{
  "num_hidden_layers": 20,
  "hidden_size": 96,
  "num_attention_heads": 3,
  "num_key_value_heads": 3,
  "head_dim": 32,
  "intermediate_size": 384,
  "vocab_size": 1778,
  "hidden_act": "tanh_gelu",
  "norm": "layernorm",
  "norm_place": "pre",
  "norm_eps": 1e-05,
  "positions": "learned",
  "qk_norm": false,
  "attn_scale": 0.177,
  "bias": "all",
  "tie_word_embeddings": true,
  "parallel_block": false,
  "init": "normal",
  "init_std_qkv": 0.051,
  "init_std_o": 0.00809,
  "init_std_up": 0.051,
  "init_std_down": 0.00809,
  "optimizer": "adamw",
  "learning_rate": 0.0026,
  "lr_mult_up": 1.03,
  "beta1": 0.95,
  "beta2": 0.95,
  "lr_head": 0.00615,
  "max_grad_norm": 0.5,
  "warmup_steps": 349,
  "schedule": "wsd",
  "decay_fraction": 0.395,
  "decay_shape": "linear",
  "final_lr_fraction": 0.0,
  "batch_tokens": [8192, 16384, 24576],
  "max_seq_len": 1024,
  "doc_mask": true,
  "train_tokens": 100900000,
  "max_steps": 6824,
  "dataset": "wikipedia_en"
}
Each number is 200 + 30 x the weight over its row's rms, rounded and kept within 0 to 999. Layers, rows and columns count from 0. The size before them is the row's rms in percent of the matrix's.

# q: layer 8 attention query, 96x96, rms 0.0898, rows 0-16, columns 0-95
# k: layer 8 attention key, 96x96, rms 0.0915, rows 0-15, columns 0-95
q0,086,206,139,231,222,154,164,227,167,167,196,258,210,222,199,174,247,215,198,209,203,163,222,209,222,236,216,196,187,175,159,207,197,215,202,215,204,265,245,183,237,234,210,181,179,169,180,259,190,194,186,190,204,156,164,142,211,226,215,224,204,256,183,193,185,210,234,175,164,184,170,206,232,268,232,196,125,191,216,229,215,204,174,248,165,196,151,209,191,158,243,217,166,140,194,202,202
k0,106,199,216,193,248,180,207,205,179,202,190,107,363,190,191,198,201,198,195,214,203,200,185,194,204,195,219,203,187,192,190,199,201,207,217,230,194,191,188,203,202,203,206,203,201,197,195,197,183,204,196,204,157,240,195,186,196,208,191,214,201,207,195,191,199,207,210,210,213,205,195,201,191,210,199,200,14,208,167,189,204,198,214,230,204,190,220,207,212,236,202,205,193,212,192,200,216
q1,064,202,144,182,220,219,190,167,159,182,240,286,166,161,178,196,215,237,212,203,196,211,243,211,154,230,192,201,229,183,186,183,216,178,203,198,209,182,247,260,229,191,214,147,180,163,190,226,209,170,180,179,220,145,194,205,184,204,220,205,198,234,225,163,205,172,212,182,165,173,166,147,260,231,239,195,186,195,248,251,220,164,179,223,210,239,169,211,150,128,198,199,183,189,259,197,187
k1,099,194,208,202,256,189,194,208,171,202,182,206,341,194,202,204,206,196,195,221,200,203,192,201,200,203,222,204,188,209,204,197,209,210,208,215,194,211,203,187,208,201,199,196,207,202,177,199,179,190,195,199,164,205,202,179,212,203,191,197,204,213,196,190,202,209,202,189,209,200,198,200,191,212,206,207,0,203,175,197,202,209,211,235,205,204,213,192,212,202,207,196,198,203,200,200,198
q2,073,217,231,196,181,226,220,210,220,238,185,133,194,212,228,247,171,186,229,197,210,182,192,192,205,183,178,191,186,210,199,169,203,254,193,183,216,199,176,249,146,217,184,192,216,222,235,157,185,191,220,187,195,234,227,228,179,205,183,188,144,156,205,231,170,243,149,218,232,199,245,247,148,89,163,173,250,218,169,180,210,197,239,151,217,188,253,191,212,242,181,178,227,233,176,190,213
k2,102,201,194,198,149,220,197,191,217,205,210,263,32,208,202,201,204,199,214,185,203,202,224,205,183,220,181,204,210,201,205,196,200,204,183,182,201,203,208,200,196,188,191,198,195,199,205,207,212,205,210,207,241,169,201,207,208,196,200,192,188,197,208,215,203,196,187,194,190,190,193,206,206,179,191,196,398,199,230,206,199,198,179,173,203,203,193,207,186,174,203,194,199,199,211,206,193
q3,049,241,222,133,183,192,262,197,191,196,199,196,190,182,171,236,181,193,218,211,209,232,245,215,163,187,210,206,222,247,260,176,214,190,179,170,197,203,163,235,182,208,179,221,186,223,217,167,247,128,180,229,174,202,230,216,132,137,190,145,197,198,241,237,229,235,191,188,216,203,227,236,181,188,197,149,232,185,239,211,209,236,211,157,231,223,207,198,155,216,153,202,222,238,155,146,185
k3,078,207,194,178,161,211,201,213,194,202,217,316,35,189,178,197,208,226,199,202,217,228,231,212,178,200,187,198,204,195,217,200,197,204,185,185,212,210,211,201,229,181,198,190,196,211,195,213,217,187,202,218,249,150,201,221,219,204,206,183,205,185,216,208,207,202,200,185,171,191,215,187,213,207,201,196,330,180,241,216,209,199,179,174,197,219,186,190,174,137,187,194,188,180,216,215,196
q4,046,170,230,212,230,181,200,191,223,179,194,205,187,205,220,196,224,254,200,220,228,166,144,178,248,194,189,142,187,216,191,189,168,212,231,185,196,236,118,228,165,271,161,188,164,265,239,216,267,284,234,117,209,173,162,179,238,215,233,179,215,209,197,224,224,212,188,185,183,176,193,236,208,211,188,216,199,232,202,183,217,173,208,186,205,214,171,195,168,219,174,211,217,216,227,240,216
k4,053,169,253,220,216,169,192,205,190,215,213,227,286,209,260,227,231,178,172,181,194,183,205,194,190,195,213,187,182,217,203,233,170,170,201,253,187,168,157,190,229,194,177,246,224,164,176,226,168,226,241,128,169,195,203,199,204,209,194,219,245,246,180,213,205,226,196,173,187,224,205,211,238,206,154,191,65,239,203,181,184,216,168,225,190,222,179,208,190,215,186,218,173,171,191,240,190
q5,046,183,145,134,184,203,217,213,205,191,190,208,207,298,175,208,178,218,228,182,205,184,158,142,275,167,203,208,212,223,244,233,182,165,201,193,192,199,192,172,216,220,219,216,193,209,203,204,174,278,245,213,160,183,220,171,216,196,229,230,199,197,224,173,229,212,190,187,212,195,177,243,142,221,231,230,218,180,150,153,180,211,198,159,168,166,138,201,193,223,200,229,198,222,213,131,220
k5,050,187,198,193,235,179,193,160,184,195,214,279,165,207,180,271,173,150,186,168,198,232,181,204,202,205,200,183,214,256,221,243,147,232,201,174,168,157,227,126,169,186,227,208,222,181,193,196,176,205,216,186,193,175,222,224,183,163,164,233,228,206,186,204,159,233,201,194,218,194,160,204,212,229,210,211,267,224,266,184,200,206,149,170,249,211,234,171,239,158,177,188,201,221,188,256,156
q6,090,183,260,222,199,202,199,218,240,228,165,98,227,202,217,188,202,165,203,213,220,222,180,200,228,162,184,200,164,229,219,197,165,206,238,208,174,214,163,196,173,198,197,238,233,217,236,154,196,216,199,182,171,277,205,256,201,210,180,201,228,162,177,185,180,235,185,234,250,232,240,207,176,175,189,224,248,218,151,144,172,173,208,170,166,181,263,187,217,251,160,192,217,229,189,227,210
k6,109,207,190,201,146,212,198,195,218,196,209,221,51,210,207,191,193,207,208,191,190,193,215,206,197,192,188,203,222,184,214,207,195,189,188,187,207,197,202,211,198,197,202,201,205,202,216,205,215,198,206,205,245,174,195,207,194,189,198,185,203,179,207,214,212,187,192,211,186,205,210,187,218,187,190,199,421,207,228,206,194,210,189,173,196,202,187,203,186,193,201,205,197,205,206,196,194
q7,085,178,182,170,198,183,187,165,154,214,235,239,188,179,238,174,234,221,220,216,200,240,258,217,184,197,185,229,248,218,196,184,236,214,208,175,183,191,268,226,233,171,250,159,185,160,179,177,213,202,86,202,191,176,215,227,204,172,208,177,214,199,245,175,180,191,241,186,174,190,175,133,252,201,212,245,185,178,227,210,185,191,171,223,215,205,212,160,207,141,170,197,166,232,192,169,159
k7,100,205,177,192,238,196,187,218,165,199,187,177,351,179,209,189,211,217,198,225,192,213,214,208,194,189,219,207,203,195,223,185,215,211,211,197,209,216,202,195,202,204,221,198,209,198,172,185,180,195,165,224,157,206,203,209,198,191,200,188,203,189,219,187,206,199,213,196,207,201,197,178,210,199,198,225,0,206,179,201,198,202,201,233,205,199,208,193,229,208,213,199,192,216,187,175,207
q8,070,204,165,183,186,209,208,188,177,163,266,279,158,200,166,195,211,208,203,187,169,203,238,228,141,249,200,204,234,169,213,201,236,155,183,208,213,179,213,230,229,193,194,162,172,195,181,261,227,156,188,205,247,145,207,194,186,203,185,208,200,222,224,187,211,161,241,186,157,171,173,171,249,249,219,182,197,213,267,239,209,194,189,203,231,216,141,223,153,146,199,205,205,170,254,182,172
k8,096,191,211,202,260,192,201,209,171,194,185,222,339,188,193,212,212,196,191,216,193,204,197,202,199,206,222,201,188,212,196,199,202,204,205,213,201,208,195,181,217,206,192,197,197,200,183,199,177,192,194,196,167,197,201,186,212,206,201,208,207,211,199,196,197,209,210,182,201,203,196,200,192,226,213,210,0,193,175,196,212,205,212,236,199,208,201,198,198,189,205,193,207,185,205,213,201
q9,050,206,177,260,195,207,218,190,205,247,191,214,196,196,266,216,231,192,200,161,139,249,214,238,208,200,199,204,175,213,171,231,182,220,221,164,174,164,265,225,162,170,245,174,207,230,170,159,144,229,200,201,187,187,196,266,213,189,171,209,187,217,188,164,139,240,196,186,207,213,158,140,169,206,184,253,189,192,210,174,213,202,181,172,186,196,232,183,278,165,177,159,192,227,213,193,149
k9,051,197,160,217,268,217,183,252,156,179,182,151,234,194,266,181,190,199,217,209,169,189,221,219,199,206,165,227,219,165,193,174,243,230,219,175,225,181,259,232,198,233,248,162,198,179,184,171,171,232,203,222,181,218,247,231,159,185,207,181,183,191,223,185,211,172,217,213,195,169,142,217,161,151,174,237,106,195,185,228,222,189,225,203,227,202,202,206,249,233,198,181,174,253,231,161,209
q10,058,231,257,185,206,219,202,205,221,213,194,129,230,191,226,214,163,179,213,187,189,216,170,167,224,129,209,203,222,237,216,216,242,206,186,179,202,182,176,172,164,180,206,247,213,230,196,168,183,173,206,212,162,255,222,196,174,177,222,181,189,182,215,216,219,225,180,222,235,236,202,260,139,132,174,217,235,210,155,166,179,216,215,169,203,174,244,166,255,266,177,189,206,243,145,178,230
k10,098,209,189,199,144,204,201,192,229,204,216,217,52,202,204,199,192,216,214,182,197,210,211,208,202,196,179,197,221,192,201,205,194,192,191,182,215,200,209,213,192,191,206,197,194,202,216,202,222,202,204,207,240,186,192,208,198,198,209,192,197,187,209,206,214,185,199,203,196,196,198,196,208,185,191,197,421,192,221,210,197,191,181,163,201,196,197,197,192,192,195,205,195,207,209,196,183
q11,089,184,242,246,222,180,176,211,243,219,154,118,229,220,239,212,206,161,177,208,245,196,163,188,270,163,217,184,159,232,176,190,156,256,214,207,193,214,198,184,167,206,181,206,221,200,218,182,189,239,223,157,187,273,204,220,209,200,210,200,209,192,156,198,182,236,157,218,222,231,213,247,157,165,179,184,217,195,141,158,186,188,228,186,169,184,256,176,234,252,187,185,185,219,182,243,200
k11,103,200,192,207,147,219,202,193,231,209,210,194,57,217,211,195,189,205,203,196,200,197,213,196,202,192,189,202,219,191,202,206,185,192,187,180,206,192,196,225,191,191,193,191,200,198,219,211,211,206,213,196,238,186,192,207,197,202,196,186,189,194,193,211,210,180,186,218,191,192,198,196,208,177,187,195,423,210,216,219,191,202,191,161,205,192,192,208,197,210,202,209,192,207,208,202,196
q12,050,154,220,259,209,206,183,192,210,244,215,212,202,158,233,188,258,191,160,199,231,183,226,212,200,254,201,213,195,164,162,194,172,251,235,256,233,261,234,207,150,227,225,171,188,216,204,190,190,227,172,104,260,192,167,235,243,174,211,226,197,214,236,190,171,179,193,204,151,224,192,188,243,203,185,182,182,184,197,212,187,159,209,206,237,167,224,208,192,175,132,175,202,175,231,199,178
k12,069,197,172,200,230,216,194,189,177,191,212,154,342,209,238,193,217,190,204,234,193,196,192,198,170,203,233,206,204,182,181,193,205,193,203,205,214,214,166,225,177,174,191,197,202,168,199,206,164,189,191,224,193,207,192,197,193,191,197,199,195,197,193,204,217,216,211,206,182,181,187,200,198,204,186,209,20,190,167,235,189,210,227,249,218,190,187,204,207,272,219,218,196,209,201,166,221
q13,065,184,222,191,213,214,215,159,226,233,210,187,193,238,239,199,178,179,188,184,225,217,172,171,252,168,214,206,188,273,236,206,217,188,164,189,219,168,210,183,190,188,224,211,177,188,195,183,217,250,161,189,172,198,226,199,214,129,250,97,222,154,208,249,210,239,156,175,205,215,191,233,142,145,170,198,238,182,179,184,169,258,219,178,196,223,220,172,228,214,165,209,194,255,170,189,185
k13,085,198,190,203,160,220,170,201,206,203,211,307,48,200,207,199,202,199,186,187,212,221,197,205,206,190,186,185,203,217,211,204,183,215,187,149,186,187,220,192,205,187,204,176,204,195,202,193,216,219,197,190,223,163,222,235,213,186,200,171,214,199,203,202,213,191,190,171,189,194,223,209,204,197,190,209,352,187,249,227,218,195,178,176,219,227,198,175,215,144,186,208,216,188,203,212,185
q14,068,217,203,225,193,197,188,220,188,178,179,169,231,226,198,204,207,187,155,183,168,153,156,194,210,235,198,215,148,173,175,192,214,174,201,250,211,265,178,205,163,264,173,199,167,236,160,216,182,228,287,214,183,215,142,167,205,198,180,234,173,255,169,227,228,186,215,206,199,198,171,230,179,204,163,146,166,212,193,199,223,223,241,225,148,210,155,250,211,256,233,202,207,161,179,208,247
k14,077,205,232,206,177,196,214,185,235,198,203,39,201,222,193,194,177,171,210,199,213,171,181,185,186,184,212,169,182,181,183,202,185,179,205,194,179,189,165,228,169,230,177,218,192,191,220,199,217,218,216,209,212,275,201,193,179,214,220,231,181,184,188,218,207,175,201,239,215,209,185,217,175,216,186,175,330,201,160,207,195,186,238,186,197,186,217,214,190,285,197,209,224,200,197,201,226
q15,063,167,163,196,202,173,166,193,193,177,272,253,167,228,180,184,227,205,241,197,168,185,247,235,198,272,187,220,250,171,153,185,227,223,189,196,209,223,250,213,202,198,186,157,178,169,223,206,193,176,189,150,235,170,186,179,220,228,203,189,178,219,200,190,170,174,222,199,176,179,193,150,259,216,199,162,165,195,237,266,215,147,186,196,204,148,149,215,185,158,232,200,222,201,258,213,157
k15,096,202,192,183,258,188,204,215,183,192,194,176,342,201,190,198,211,197,198,207,202,193,191,202,201,210,225,205,194,209,192,178,207,215,198,219,210,202,193,195,198,214,186,209,196,204,194,205,177,196,202,206,165,204,196,193,209,194,194,212,202,205,202,194,207,206,208,196,206,202,190,202,185,195,206,214,0,202,178,199,208,209,199,231,203,192,191,208,212,210,225,197,202,204,199,201,197
q16,095,189,195,207,178,211,234,185,218,204,224,223,149,214,145,212,214,176,219,198,182,226,246,250,137,233,167,184,238,166,222,202,183,215,193,238,192,196,179,231,179,162,192,193,232,204,241,198,206,154,182,171,277,186,216,234,218,210,161,214,188,197,220,196,159,191,189,200,182,187,241,146,244,196,197,188,272,221,241,211,177,175,177,147,218,175,187,194,159,153,209,164,237,184,244,238,121